config = dict(
    hidden_size=896,
    norm_eps=1e-06,
    init_std_o=0.00513,
    init_std_down=0.00257,
    learning_rate=0.000309,
    beta1=0.9,
    decay_fraction=0.614,
    final_lr_fraction=0.1,
    batch_tokens=262144,
)
Each number is 500 + 50 x the weight over its row's rms, rounded and kept within 0 to 999. Layers, rows and columns count from 0. Numbers have three digits each. The size before them is the row's rms in percent of the matrix's.

# layer 2 MLP up, 3584x896, rms 0.0279, rows 2216-2324, columns 640-767
098:531451572486370405523595503451549544401603452556462504595526630488490595511542486531444504543550598451504487494502545459539557501659481495519518504484525492490501446446433516419476520444535567561460491512520512382454509529436520456467505563472496479552530489477423525504477551473546498455473499481537529424506409551517414464563444401547530470583476452525515464530542521453493468602553
093:515473561550473484587426541513413482426624476495519460341511445526392498536564536495551532503526550508472471438518490548563469464490440569513564534511524469447484530499557346561389523413522461498588532536556434457572523500593442587455472537526452438467578456520432509463548380514497499506397584525500546486504570569422485535517527498503479447485469533538472594579481503388403514465542
107:534484415562621412459526515479485432464452501537559503513457501454544552541528440546486491513568540430491443544520493452542480460519536528475468452525532480516567406542416447482496566475396453451608515463532543514477503483492534504452539495544487479576532448512481472567409521509537541526548599436523517493523585518432447587482475495472462553595574582540452465480525627454460532494555
106:447511471464469459514591472490451489584464534544534438557503484542467374602426516386427479472576492583488522523556463478474457485582504536492585531490426594525577486475462512511513562559546497463427505499520520564474522512531520564506445521523579504540532401512505501528515520464570489519482543487503402582402529517508554631418409441542546401528496513487463462708500479557554470606501
105:441394505495374499427484510454469508535452510453561502464564549510512444489475521464494494492573547527508389486451547436502507534512612565492524402463472488561473429519452500515493471506476525444515447465458535487581513423490495504520586455429522500550534495446507473480503554478424506526420528495580480538478487478451562471456478552421507523608459533517524436496514494453431462538566
098:437357561434516432487546420470446489467430458521530469434522565472431608510486429537415527479441410474540507454492575536567527596476509458503486488496408407542596443483526540476562578510552481597472388405499483453445493449449425492533494515416482434502535509465505441519575466459519499465515486479452486447480524578436555531586508349501526501549587485539483470470354514401450525524446
112:556542441580463524522424377510668481517453475550467512512567501493540496503469490461502496577552485406529397535482528420522608528572582596527511522562489510495477451461482562521479558436528512486472498483467505458532546480517562604492438479542488422499470500563445518480580458551466335556549544496481494432474465511466460508472572493510467398580542397537360427402600418501487507493555
096:473470528503437518462486481596471592609473510487524592506497582480608393492428568514494422523475556523527516550429572514491585506554476507617507508504471526514467510485566500486465526468464565471494487426485504472373522511494561486462457519546478467461492538427515521503439552400493533510537501486519365465496481487523537519477602518524464566495519532466565490550494542507474537475465
104:532389557404568563509442483526499445576550544526505467406516458505465544543468506496451526481601515456564550427579527430580565433539572531460413489461490474448495568496510464410533546555459519489545605452581472441567565513533480567507424422423545448503495504491412529479439489511453429532566555440531497486516476498519463511435540421556461466495426462432444515479513603515515524541458
097:603487525593531433514603508496396507480501538450466573510598537387489574494438541514445503538552587506489450465478452570587520432423585600544560554517551523550525563478588561391531540445506538482430496575483516443480448518482440477546508576364536508493454509518526527578481523545512442601484508488514553551549458515397417497516491528506473462589540494614486515543479586456537501452427
103:507510532462516453456514489521482519498554482574542602461471579516446542483478457502569564455489514534516515523440505566513432482396523527514545502468511395492518453486473536559489507547464508511588449519553438428528480422475484569519345566399500505471507486482451445584509435458432457575453518496526501564477513248477488525500429472496536499541476526487502495493549485500522459566445
107:458552474520479387509484463493409544528373522585527488510525565522463504548428507486384575422522475516496511365535588438530578508588532486534504523574540545506474474495437528456458521479488594553530443456395565462510461438530504461369451431532535416531547440393481478499522521510385565463523537536536461549492518571455521549461496481427509505415600498604468479618525501497526519448600
109:557555539438390516473544561536436506449569527444463452539560578481540515512456480497391508530561581528460420515542445557457547476586580580479436477529393481479454482404511413537473578516503502430474510489489513494489492381544516547508427574510454494535594473527441582431458490530514463369543428420654482455513536566449488521533568458507465592468474434539455437625499487501622431536508
096:468588456680473462511457496543506502430544542668421533504529461452450411450528486566493635421542536527514484433406408464377467480437479533564613476521610506507586475471513507318500500630479561513483580560443453424559537441482476572506523505405498506479525485459465529502530477566489459488456579398500524515527529503469491536524490532499546545469592540520491515533522524556495473549525
112:519514521465482478536415520537555483539504570554496487571592543558496546609570534485453594561500518496393518422517490535517476534586478498498509450464584551503569438489491572516483494530506535562545512493517531451457530410556448475450570528579568486524531524489521483517498418391496478485441507651505437518522511441440480475450504502463412468476490499598494540521503583548479468457474
087:537510441515542499491430538472506573480616588516447512517484500549465452413472587496526502461502491513405428522501478477501505523438573498555503520514470589441516545454572447489509559513525567560496457463618458470580464598506488624521566475561534358436552513490438513472423473487613428493490566536560489651543552568493445495475612529454479382600527413476486534537527536494512538435552
095:522513539479456485410518523472441550486499442501479509496454479503494502502412549548485469590539385358507589572583477449458516449511506529540506490499489525427485468554468538444537492483476541517624461516516518413478493539505517589493587579568485414478466474633529493493526549420487462473518583532548448522403462502516478568553595457596473568488525538457479533494502492495500430457542
093:482455485624445481526456469520398479482533523458466482539532489490483430580436460436503503493482520435538463500493556529369533500452537459535415538490516633499447544489430478551377488477543476509508543450475486452478544444503439535500413521543520467577449487494457417541468473482451509520467539598514539408413468520548509550499468494474489530491523537486560522455480435454499469353417
096:432490513425349543490521393475591533487560393517440486554508517494529555464442506477468556515544491527494518504484509487583605527452599517534491474540522561513522417534523413461582521497464517501509509430497595391414459479470546510508519454490488462483515446508428429559506504401473510357503422469478396493451555493434496453588540482515493473516484495529512431545553556460572506396486
095:530469474495535516444559537488604572594583556446537484476512537515460595513483450512512485507475523505450461541454550550514498504505538476485582530496589434416520552452544541476568469437539487441547613417526563436450569526459476474468503468447591451479458506505513460625513474478522523539435540476621527455483553493501503482451442503546460457512420504495485502506508511474528470440564
100:447476490448486457454497463476533498568536332497495467606546591490459435459542523544444524507435525506479515502552547500670530464571429525609454499401422508497556530513531571486394529455406554402432513533520491443498551504500454465452453592532430466515474429467461561602483472484572500515455462441558439468345499517407518551403495495539511628526429510445498535519534574431595518449567
100:537477493515486476635497471459501556457505461516538522475572499520445571431508446569529517421515460424543469539510528413501486497559509522463413536442460620510490423502465580451404549491482582539502486508636436452554541480550324472434514446484439458496508488478529551447502494501537529525521466508469469571402550504544559468422500530624533495480514487539508504517484596469460524512547
101:511474471468456523494432432489474593532586521470486549508605540519426513487478508468471526509512458589475428484479609482423533457552557567526474427558513541497510573526446441494555488468400517586475563419506567482621496445521475567465443601477578448471477570476473465462456421496485484492477504518466526449563446493432414453499489532561498599530548575452432476505477512501548458514497
094:512592515556482448501472502451396511561547551495359486545489537540445450552529445555468504387536448549506531495444577567446505555494439567543511426398459504509538541444477495387481542460448510493477482460501545519489516438422464507487459436535489433555446510562554499548490454472472421467514585473552481572478481492517479531502508505508590519517564504552539385559580555530439479451529
099:516519423461516494451488487493425551496551425551568552463547472495468528452374465592399609450494501494533421465405534520440483591554497566512525520524504502386544531445502509486404588456490543473534437452487572442562474382578458506446415476415515520557499530485467525462521505448510563530402497518512465495569500475468507478536418383537516447498502482508477483567453554545566509459460
097:480418654553557533684483431559541505470513496535525498450525483491477470472452499538472502515476497598495468514404541499450432515555492526566519493491519566432540517533534513459456542515457677522508496491462497522504538460488497470458532582453544562538452602494493534456397420496453553449514505490493495485499468505481368546515524543528570529436468423584431550560573412479512508470581
095:487452490555438470418516497511472420458488508539534480468492425480492431512521514606368474508588507558489518512547523493575533459522574562501504482485520523546496577461460502474537513511540483565507474421458514531460561477529374488461557554483552497465463455532486510466423402573567513527566552508489466447442510505524542453471555602531591533469548531533411505604499467431554474485466
101:532524522533495510538522549481434473471558494414540366528499547497575614506446441511529413554567496526623459460505530501437507504554523463588455495487447546402485595531537522483514480609471522519568497482474563560483538523510456530482464516491388510453545575505537555465434485479478495486530467515567558507476393539502453529517464506455483507462532458559518590528535496572545456514497
100:546503461490409503512461400497540441445543529571538548534442489432493433446464423455520561501545392482479500459375455483525411503550505622485441535600461451508484525472499488478464503463482501494404504530481527556429511502459450513514514497515490497513513501464509558469509470506611580502476551511560492670499421493521570487497480522581450454473532532407502532536505607498506370511523
094:498439485469461482525520514522370456523516562523402589396551594508434458524517548544462596405641467456496619563494505536494457509472438480497539471517531522542508477471458586377442545462448482384539418558549532532554477495453456442477529488524558430443476543429475549519498519474486509443495535532525507508440454464469557554518485508548544564509564469582477460553500461452463458501471
113:486550464539536467559588401542350565635503477418497513515506518459513480431492416478569498515532577404503407550510558520483451377585524695588410417494497522501547463503592490474481510521526488472445461486442423435439430527480443508524420527540629466556554518530533542526550498482449506507517600603563443471549405565472505497556395535590491497582450541561440483484579575527506448543513
107:524542483453474404475529547563484419470426511480452529361573523454553406536498504502466606489554493448422390543519540350492435490564522532524513479454471514483655515490557509427513516539451507390537434401477490479441521482597378538491534498453473432511568493461523470665445426478463481519502458479546500424438462503498550556485550503615522471478444550484548493384537506419526468458544
107:568477447459495531522453559499500434502520497457500535398474498481484470473471598519431444523558470461471456454432520546484485460508512458571573467542572544476552515510577530489518509480385465536599509461450384469588650480486507412502507404482541533536549412546435484561480419521482463513453497471518562621518524522512553645494530395506445424506429524473381495552530535527476533482455
103:524499584497542453555484497544540515522443460474479421483535559413505456504486341562510474476557447500496567557424540407436486418445480503490523573562421524485463600563552507461484527456513617477427597399552567479548536498462387512482552613455463527467489488567432493501571456481545473534449528522508474531502539601414448523585502464532563497470481585463440538494543565498505524423468
105:492557451523479478463506475645525475550506541510461499481521537558453525469508465533403578392576566542477480438545458467500524420476484471564575517465468447468588524535419429510535530482479574436456549492501467457557507452535523529538457558597649454567540485473487512501573435424520526490475492516545529527469457513530506504422461556521585459458470590524495554437515440432446533538541
093:479476462524612441529432493424452468520590397453517512535542585581502511514512458443516536471489590515404463485484493500474517480487531489528553496499551484432498483537471532413461528479492473451424428516509634461511613402549480422517441424391517496526479561502429507501552444516455474532512601512527459453400538472472465616488520538552449469394502512589536473507542494387535484536566
090:600470459453446465440552396517487507457441460630513506508416556503482509522477519447447443551521475442556560500450425516438512502528553577462497444454462487508562556532514471516460446625494497486540460484508544479517488474496477532573596437507566476459434583507498472519471525476517445512480559511508496524520471505472503510408539546589547540496576430474497490484500483471596454483457
093:572552533531460543486546446542515461433506536462507487441472495609561499530560536540481532495470545584442452402461526510542469538500469529520461436400624425434534427528516471464546472471473477534423553558536544549520493478526473611443565528517510484549443521482511509452561480575550510500504522418483572527485490407544445425459542526480472476570478511542511462437559452483575511569444
099:573569501474479486454551425539513526538586496421442517507501606518472491520439379443402503467416468472645524523463475522494532463513542493439533501483503539431558502477436444492537595601463497524508534473485505445509590549632515492467383500504449490441496535552518510442540397523561532469499437473566516516517476568519550466519497537466423541448526438569430546525543511548582538517514
095:540530542470495418593476499465455484501540408517543443487468497452532495470495475504474492530533471436503524556479542431493505359480435574514399494534480567536509468452501445437555502564490575499410455518419491406418439457443518462476516354504527514466510541569475427529541521529511512568480464531581460490409508435452480511492461486489464593516557545540481510679390555530507415596536
111:426458497466408463480430517499559473482447471560580545551451518467444489507447533616482531496495417467524493512503511536473507547487467494509500560535420446516549511494438484442509562401405459573397486413486520509462548489582491509498496447482517463498474399440421517462521455591483498453551549514546532450568469521470514544471480418490498589453566558440438530471545583438483509532520
095:510445433461439409487521473597536441499466471423382537481451556418563492425475456530572342444460504433439410500479476490569501466547410531521474499527493530465556516461459467435512532420467523463524497459509586541432548495398499407522520520448551509499572599553527495514478485515539515567517457553560546516563536544485532486579489574525411594531598521519437400502380480580503453504472
095:496433480532574375567566421465530430364475472514490551529456587497417501558517416518568498478538516521616514492464466465617535468578508528515485514513472497593576445511434429411493498443498480399484511469588468466496568496427450545490468458512454486478500467494532389521585558429407502500508485494500516473458577506437532508528480527480564495478560512550554431562555502515580491567499
104:520546488485523494446452569531540619569481452435516606492447568515540409479414420393522463475501502497459465499492553525576586432513499484446450507510423490508501546500536557439609560490480535463589497500557524485536462586555487548529466516570512473521411525521480465496513533493517431518411553501504432441517487565466479610502498480570504436488407533508386430545495498473519476602452
105:564398574417519399585433507592461511496481482522532471556548588453486479430591391531439502542519526443569461466524501507441465536486545453525418539449461568469476477484545509505537591519462495458518503607528484460424584486526518512398503541561456498581524563508526459444520465502446503519555526465524391565392494569514504519521559466547570472411492523461540481474475503436533530483541
103:599457523464519499564492596412573401544533473495547521504396617533518586398509406512433540492631479488496401492499560436507453555495481596530429488417450531442466491502445453507406530545506543508538429461486537423468546378486487549519589410479446535531557467509444479573512409565549514513497563485472473569459480478561415636541523544507574585509494524454469447434473543494473451481547
100:462595536436536524566541499476526542493508480493449489498474492491499552442523474458497454428537518452524524495509492357594519473470531492542532443419569525482493511462574450474444476520541533495480505542519425459541443480537420485413384529450468463513471475447449467445517470435484497530446454513608507542456478608534328507439537450440428469452442499461507588576551514439542471442526
108:500464472501527522451437496445470515495487540435435588477492501535475492412514483530449448591462545487560430455458586598580491509480510578612474490509460483400510578519528538403465525473437501544489452482563492485437495489512500457484539493351436420528527513497499539515547519470572526513489477483501473552461474432541453494433515508530483554513465533416416447564524536478480450532545
099:589495534432440438568477474458552592498522455490544534559542527464457492529540439457549497503488493475478453549380559570491491445587512533472474436484438564446561524477514438439442513442376548488417463411580570436511596490538548470484537505575531526465432581612499458499562393485470424500559626507560518445489588496520544466493542505549523423529509580635396489462468543475543475491450
102:452419486501538490549480511504539467414576435522500459526507491578478533454543516531484595499534517470489456469447419555475504589568485492429386490498529567511521519495591515477491569506426505318503424489449454529499472509552539518507445442503552537495454476480416494504457429495543510429549516566537441405476471504473544553514456545600509465443655479511569461479468484575494499473438
104:547432407541573510463474475523492513454597493501463583463523549470416482515460483497489483514495559407577428452521542417446519566409503466538481400524475511560622531488547485461456473474506458481536495438465498481528530509489544528479424521473451533506534438498371450552440498519583549392458568566427512394421454480479546489455500521510483564462496500632472527438470523533566532433521
109:469506529552469593505490564468442563469465498497484449507576430417520427492516530579466619416445504571420517435471546455510552491587556510533526489489416549531485552457614505418494516483435484478535470575506526488510476548490498534426464556488608500510478538511457535543489518502486525463509425400470462521452537436498458492493397558498473525494532465449451364543533456505519427591451
099:510492558548479461526459575471425556527558588351485439500483531517486555507526433516547538531500526531518421459544557546455531482529514509563452487527443417521559529385525475507457511436480586536579464512441482501483565403464504557455547540519489456515545518466500471505535484570450557578514513579498452497488466426489496476362546502564450473434558443535474499470442500582465458505584
094:454501495434450392576568412518533427560425450514561437412511490466552537463462464455479523427491545392480428485498535505451564548513491539462425514584510505517562597544371495523544518506506525447516457461416546437435587501469529513552527522360569387623498465555494616446453357509515548451535548542543508537590380386502507485513498524519462607473540375527484543550448555521540420464582
104:514380462469502491483520468435510472477545517549450487494433470556519516516520592544561494434558502525475494508461511485564501484404474565516543525480482380462529592486429589469515509553517480467449458501537578456520552565610499606535538493511466502526524528555484444530518591500564559523469531480539512472591404501470526464525465552447402500582573515594446478383371483452540452572464
099:565443487490467482512469590580568558586437337547530524409480520492448621417515459529469585473580635448451461423489432495529557486554471519580518508455540561527517489537451465524545515521583558516430468400568557484519531542520450465491491497512469510481513499586499490521503416518434542449557445518477389523478484537571459543457526510553509461543522497512487506511522503534474530568597
096:467553446423566461493464584534422574568525585538573527469542500558411538542466537574468594433586477500446557621490518463534504447579505492501497421463490498614557492460533662462429507459459479474489474522473418430434514514469558542478454509565534526533513490510437582488539523553637530446472531540508511544427484543487552464488525565667439510526432488466536500496502495411560475481551
103:566548414591471501518492446553511510543448505425334461464519441528446470529500507471558522558473504532474514497550491476514422490439561509524518580444500501457504497583541483487576568455510490536459519499480585431403441482432508528487520559530515522556622461586538561513514550498499424483455634375462451494546499523532529430455466434526467540541483534475446569568487506452517494522480
099:475456527483541502546491516488468483505464497513455601511512489414449561494407509530444544483443523497486543479479535585479446490519454548465501417524391602503572590443409549426422481520457496488493572469356604518483629488511552481413455467535468434593512481451468524554397531431448579512462495439549464579490555419473486444428478359442444489456499532447521553558511596527502406403510
104:527450496530510505560501439510394507573480494462587523546499542507480495521448442539468541350485445470469567547592532536506483581452461497499499558512569504453539533508509533503459518509493562473482507504498652519486576417600520491481444537419465540529502520501443469488508448405562445483526476461533473455484496547531392483454479435482509515438473600472414445474503605648458514460611
099:473497531468451497465519438550507527564576478536488511476458537538372495454487490515479504416674473452472479464497420548534511509521458573583553578476540551450485538492546574518520527545446585507589552503436529372548487580505488492458510569556553443539507542479445548567513430386472472536524471454509481458497481573444422581519524575561472448475495594539446427546566556572528500603552
096:550522558457642480553578591455498563510638534540491440479578531486427463511555419521408585474533546440511464482500522473430416479466527561545506512499415435510551494496450439494486560461503513503374422515437513418495544490489471543441451460543535385507482521509511443434500486524451477510559549466512507433491482451501551537602442489558473437516506534519518512461508542449550541478491
101:520517497505467514620569469458586554514564558551536538436503552511441449501452477482492514471486524457506497482393467500545555490536474502448540458497628648507458604465443452483587532524508525484481593349520430514478510521536505419514519402503474504608520461554491463519465504540520473509402480533546521560486535546499491508587469574474509531498580573482410457562523595550495473453518
102:558469582482479511622578521513569528490535408404452522515491505535530542571580528598565502564451496495524449437535574456502547503509524467562460615384460443521532526492453414513510516606503486519457528458486499451522523511441536524497465443426499396541506509550484515468526471458531468511474535468544510509501412519436550488492577539581472547395475459520416426418475473509544500461511
093:559498462502500503521508434455433521512575428457482569497536504488430513504539488443491548492517481487412473527485593466427473495430466557498462516446526503497477513556473500501376475390520460573480515546480450522550482587478519443429514502486456521495486486471469493498491504581547540445465456572433541533503528514441493631522617521509572605519510489513490469483551500526547498475445
103:483548513560465456521563532470543479480513455478397485494451469557576421506509499533471465476513600462452445488479514350545481438540508533506533469534470565390513554576498499502569516448472562521488612533520538442522494479528465611485457438497466525527487465618521486528529513477425550531626454505534403528536500617536470555480444518522442557561496530428544523498536499556492527647514
104:515483461490560475496549460505485521535410600375457505393485436528484514564538504412536547524529556460511432507540591517557432549542479456535441485523446511413610444448443538400539541533464484557503501415524532509496640545533484534438503482505552415656597518452502476503526530465534562508497528557474470611495415484542480502488587457455495576496524354499518503563557557507577480453567
111:523446519491578504532580497548511515586438498549471482521490434498492605505492538498526488429546501589556457464443518447545470447409562543539474473493573541431615569483571506484471500488368507528508519338606503492456652533517498502481522522410487482535428530549477571480389503422473481513554511495466450440527521574491509551490523469523504499519417550524464575478491488530515454564516
099:515456462476529466473441573490515506547508465508495592547417544429519522532516518406425524505478547536482524534431555425645502601508487430493436492505448450462498551485482542486463574454475454513424422554441519475442500469541455541545525465583502489537557467543436499515477501453501483488465505462547516508536529422487457634495588490476645488517520427522539538541460548456517410498560
095:523489476538521472549495446477445473510584492478528443461481554456440517450500495504469425534595437577481496571559549541492469466471503540456517446415457539558517507500512438505472514537528539507522530449471574540459530434509467501514502478487455433416482545479463484516478400469511530582558491572529505497489462524580526576414418553616483516524419557532489525540531500419504467550452
101:504465551472444552511439449510527565511577519395430515531531475509532459521533490501481554495486389553539434495465576527390467508491505585503422530509456497588427577510487482455570521543494532490542471519608473474502496515509468531536568565449535483501490380541398500603467487388449484544493535484539391507500473590520417452574549522597541388520601525559519492452470498592490447551480
101:555493496487532548603504547524393425548544457495527549427591471469469465569485467517414454537537530418481464434461537488473462475549564522500409483452454462467497494453481462472488566522409513562570468481459489572494497507423467552503470476467426471547528493541427541533520479510528420386451439470527416526484483477488473548548524468517467467476549528482434573523428537416487476584526
105:558571557482490494477558484493544538430556462509409510516503501549546493523560478497553494639504543487568502556562473525541538516482578503490392436499539540601545554447485526471467586527503469524452530434556524596456510464551421518390548539471468442543513509430510458513440470499530506499537506557444495458457425438453484536446495481531496477571533503494510484409629512546491510539465
106:485403502540476515546509483465477496483505540437556519455528516524462409522440500505549514461576469445566573575473530569475571605502471578532527502428466569546556607449488494532549445469477440491510532490489475425525483428461503626498587467469489421541467416457518491512427484576423471464390510435448403569502415444527398526384515592483496425569499461576492508542551558484533491480493
107:524506501535494509606472501491538570441512575370561547514516506486545429543486444432512399438454489487447456557418543464433511515545572512484440508518388544520515573468537470507461512348444557422368475477504584476587572537547511452437641583473463480489515622466399415523418476489540480496547635563511458508392431574472500508484445548537523539549439566480506494527517576553474416578556
115:460386488471458514420466498599483435512479490420436452574537510509535492509586511558544525429558544454411530550471507460511506524556546511526477463523559488523545590538530378496572480506461485441423481493524499577379519450400469533506484562477529518487546460486481532550463529490493501419494568532482504519458489537368447441535480562523498475506464511518535521559397544478589472527444
108:531485493484472461573583568466529492560551500490506474596473456549466497461494444499465556527433504409545463493418565490470503531495474550504507539528564554460567496508505558464505480488434579570523526468452411435499458480446527451442594530526494484503441431557541469452513423477527527428567535496538531499432419545517433496462424516478441519480472532493489489464487503569587411447487
094:472469503587481543462493383444597509505535510404392455455518515502507443558376465490501588523495567560462478540577437516521485402464481507567502480461556498419494497449479483457521498496512522579626473543502515438488499553587477672502522576615516470532487531468540461565532462398478436511440634508545535520480526382449527561563547524498553497579580643555384429478489481484504484512451
112:489446518475482469505505448459422508530563491456499550499454535388516484545480540437522476456654645522545606476517535469444479563472503558569534507485463515515521500450447495411486496531472575466490482483513495562554497570578479508494461552566480455496463430545426421539592490427471405603544516530609463413441541431535555614474470444452445513554485549494491494521526518493415499570568
096:518525537385489582581508518618538535456469457434471552525476553532502530525436467556540480522485474548399372497449475444465481439583520555416408494510519522508592457415566554559443459520557502549462482525445489411565508554490546485420504440560454424530484491484496497481519499471531405587492576527472501523500458484408583570439519468522485575521541493533505520543500485557457443494547
105:539558527570544485506490378461491563546532572542426475540562534513481422456456514489530498451532462508444509496471530521533506513464519589512516564542417473518552432510452557573510582467507528434475497499564492482518482458570523580470489527441553456566583558521448575470541510523434473521516532572462441475499547524466448472479461501466408466487499528577453520462477503493493483484557
101:529475551557483358494501575473450422483477519481403462434485539497509463474432504506523477478582482544490533498454523512570466602463486492491490420478479517532547492508509536392531538481389473485447510498538648555489440436492475567529526505523431529578481477537473507461524485515525465532498509486574495502442437492472439508480451617535424550562558549474511557466475495513513455589513
102:480547484448575443463490492456503544513515463472448577520474501453565459520486523573473513523481435555524417526557558335644539517506549572466509548460549646479461478511439480457478510510479605537447505449377524426520477440464438527526571451450528497485475517467491525534558493389628499513566474477515455507436454470495534561471458565488564504445598424632527435543530459398533456443531
113:529505530523478507516553510538462510500625559512396453433657485586491627503540483526536456514566514549462449471479499403519477489535585497593516413497476521500582497478491524449511559537458511426519428518493465470499494448479502504506466584324538430494458524513506538406444440521485545520506503492534419556542514526478399453468456437518493497477545513518491549500420510477476521565536
104:479533357542489436434484540467366478488471371539484551404611511400527495528396426524499385478524488522551490546534458451523515472449475502444506459618463512541469423472533507546539559469327530509542466536484545515408478502541360457480442502413498567554535491413498569556538427434561469513477578481575469461407524530501530465536497504469450498559492518489485478586469451504550516498509
101:504520431505559594490478378484400426513563567486463584463573533530506530543534508483463467439549403531405564497377539479517544522546520539429523521471426442532484488432398402445418540538500502529512540532557460455454523516522533475466428505535437429525526531524501468575478457502569447422528566471501524493514469500518519512472556489475565402435554469484472504522539555441492439387445
093:544485526427577534482592405583502545511514465439547511425499500580531527542501537531517388466486478602548478499451477546412605549527450482476493511386315555489521511485462454461586555579501562538489601591531446482521475420502548456438476501520535456535468617524469499526401518443436542493510544451479508550364578474513431478406527544524463458486511470517505336618579531523551449461530
094:486517439654467492490518377592515607552533486418506556469607464484471511542509550492594390538461550534524494464505534520497458577456514583506479468524535575462514467479494469481522546511531548526545580471421537463499487540463489486479448498474547376588498572500498525458571501479468485510515414473464367446516438442483456503515503484503405579565475521546532468580543537485447435483496
103:640462561560450532498571502548403567464495517484463514462600477423559428471567569513526487448492496547508427562479554546477492469518517506517522504411388505591580461551492538514517530447429585491500521507521556578467504495478536475510459529534525535514584541521498511521453456469517494445492469501538481574486449500368509464601460476444557529489525509514530510489413553539524514444465
101:465540443596458588496536455516572495463546526485512474415542561490590445482496534517564522423465427550423451510397519483459521489583458496443436424404483439499532468452410566444524602493468534436520531465568551419545460468477420572570466480488497473554412443451583539606460441610485488507490527548492468553565486528473472515540452466523533553545556502485496556492488659524452522451569
102:409570555447457509530553478493613448503530501485517436453506520463507446494519501592535568517475486518446424476479606469413453502531449491525504486465472490407457565473496397478490506498507510419433560563472415455516467502528456595436531523442475490574539472454553551456445468509454484536516531543525521437523477564447481488458484492459539502435498495579526547626434506483583396480466
102:472456607411580384480522454433506465493627445495544458517530529464493425489552566460500466436564499439491494484486513501458494504476521498569582470462475488457486486400490506379486508435454529446385553458573502543474569531536490521478541481445461515542390520502469449459452510547515537492420520489457441465501501388535497482408463435426491408540481399504503568516505491529485503489470
103:602507521501538491511425485478427643522516494525532527382455479508481490466423506420567480542552595514521494536417614553460572497479526516505565541405554547469531488477503489458420506486542463474531531378471455530558531501455479490478457484474511373541487409578447487501499472419467415508496479570483533541487500522489589462436534523498505443430526468502536539499584553459590489502587
091:569587487453495480462481400441492506477508440496478503559498525557534516455493513557505456447483402530510441604468470543455591566545459582533469603465394559454578527536519524491546576511557488491494576491438487430534497478509499558427583542521519454491527544460527462545505426518484476482593544503531513381491527427473478580490522569576536513430530489447498505541568465384563470485415
095:453469545502373525526452420506500497494520390498462479489647509470554416490636484547519542375443454499357453530466489571498488455570509441511538575532502511502552601465394468487483511555548466512476460504499501473429549439485508513480585475521529514457585430455475476471549488584548475471470529481604412441467468506503510476442432424575497541485559591567533534466563488406538470540538
090:630518534440613461622498457479496542541511510344439543484493591461541493495533507492449519529525497496419464519562488459473456528446523477560468526440454529484493536455527541445426515472510557469510491595472486494513465510547536556509617470565619425424439535605492456508556436536533452530492433583454513479425473520488497580527543544547542496455518517474514587487460505532479487561488
095:588552466469516485471460538522463370502619471515492498439448518595463491577532452421479570518514500485526577497429516450524589456469480518494496507569488571503519489557466488474466559468422464503446519514535531475474469466587528469425603477465560490458450487481447540526510481425501415527561504513512567484470470494460521549525493601626529545436595457430408461562576423402496492501524
106:485508407528438506514523499381496516568468425465481459497561468478530565579554485434466490539495526509409416626457477488475536554522539519459524525543587497536497522503453426523453541500529485411496513435498487524586458551435474519535572542515494506558530563550513563511539514521571531538526494549471446553378477548400534586523555544554560505457553556529450524522491597467495413467549
104:486393481585483491517451451475462526508490474518474469506509470529539525502510446407551495395518401519593435554410487393556455528554554551464485618489452472420497475533417471401555561366504518506521577367512471406458546446440393552513477446482453419537562615506493508513504468511393511443577552490475522561516312498532522538566446582529516547443637506581472517457490540494456521513526
099:471485481482479421469544504522583470524505423505488458494501517527485506516476469555515502552461453539503586435511484528576609536470488462510456439528572618530450482462483460521494506447508459556466520478466605438539505466530490569427500423463449499565456480463356500510460535447582530492643554467527492469588479537450437607480429503514431559580491520521532451504497488455514496488545
099:490520476417523483461505535480438546412458437474495453437532550602536475561459412559474414483495474494530556511535531468451524569544515471541518483488523635568512613461532545516489553533523475449511532471503553573474539496459521532450559478498475482577438522465455542550525506514540440482496505510526485470563410507517465574362564456501526514565556555558505530491560577477511526518580
100:521509527549415480587468430550545398530428410503418523502448473459528532536565503455412532482595526486498574537556535550501623568445478640551489473460489577542518525455573487478499526453517503420521530501571487547358440442543383468502530497516502520574571580524495480461413500416492521476401589472514508515554555483454512486542548417533475537548504483533488409562502546453527485476505
104:428468536533467547494474553577544547444567492481438481525522521424507636560485434494375421499536541405579458400471495429431471487602416579506483499490512518399513439550465527410443565523410562476532531420447541571486551530530412494431467567500467524569474448415488523361552460543462573518519615448490437547589444437433417567484484484430490567413544508461463434505530494568565485536567
104:577451594477481455624486581472438467555439388521525559528507554425484485600440430535501599572449485487601564512528547520443495578510591521453448629461444500515514571456506414463562485553468527510459457535540546485551458428549485533471549534542490556490548533505471432481485490443345497483520575485544480466543525553475480523418611557445495519515511518570420499434481495482551496478484
100:495583497473504414549500454522393476444537491535497538531451667595457592587405483448531603560571524535498497541499439481534497435604453532579563451376463482536580385451398540463469511491432500462365482559437565531507492506567470452474464453514507512555471519487468544425437505481452475520429509551519473510438480360547549474338541526575469504553485522533544546437508495406554465509562
102:483538462418592461520577472520497524606480490488411506438527513499539479616529377463473512599564516443569534414458624487512527469481473519461550514452515511474484446456440440484573500491491562421374479502390419566489558473507513513501453419504510467505575503618514471444481589578518370440499529461501490508488458404487347542426471598419476494542459432527553401555609492507452458446481
097:508483466542446583624448568476505523528511501463494466502431467494525566457579419503505529502524495359491511483496526434565548537484497518442481529514472556455513455499420461447571521491493484507436462527579400476523514550406391532474548425536519514489501344547484435627456484498491380585569576461519488581384553540537461596458504561510515541471472511461494635544459488555476481461551
092:533600373484487527484445471501553542533600587478551439426606569548466385446511345543533529435654478585654532495522432528465449550554479483522428515494512526494482369530575461490464509503545503555494460477477554547470507426436452513466545449500427453578539438506453429497516463452489506514455523492483547506452515458526519492509484551494503484474501638495462401560559490460524438401585
102:494475453486565508601453534522420465652526481567413399500584517423552535545615499519380492533569531477538454566538514365475537562511487489573497479493500472516527446453551508442373543471449553583483581509476510552514561466551492443461499527492394462582486532499519542489487442561474536520500518578520513525459566537538451492522420462447576482506590449478530544472576536550515504444478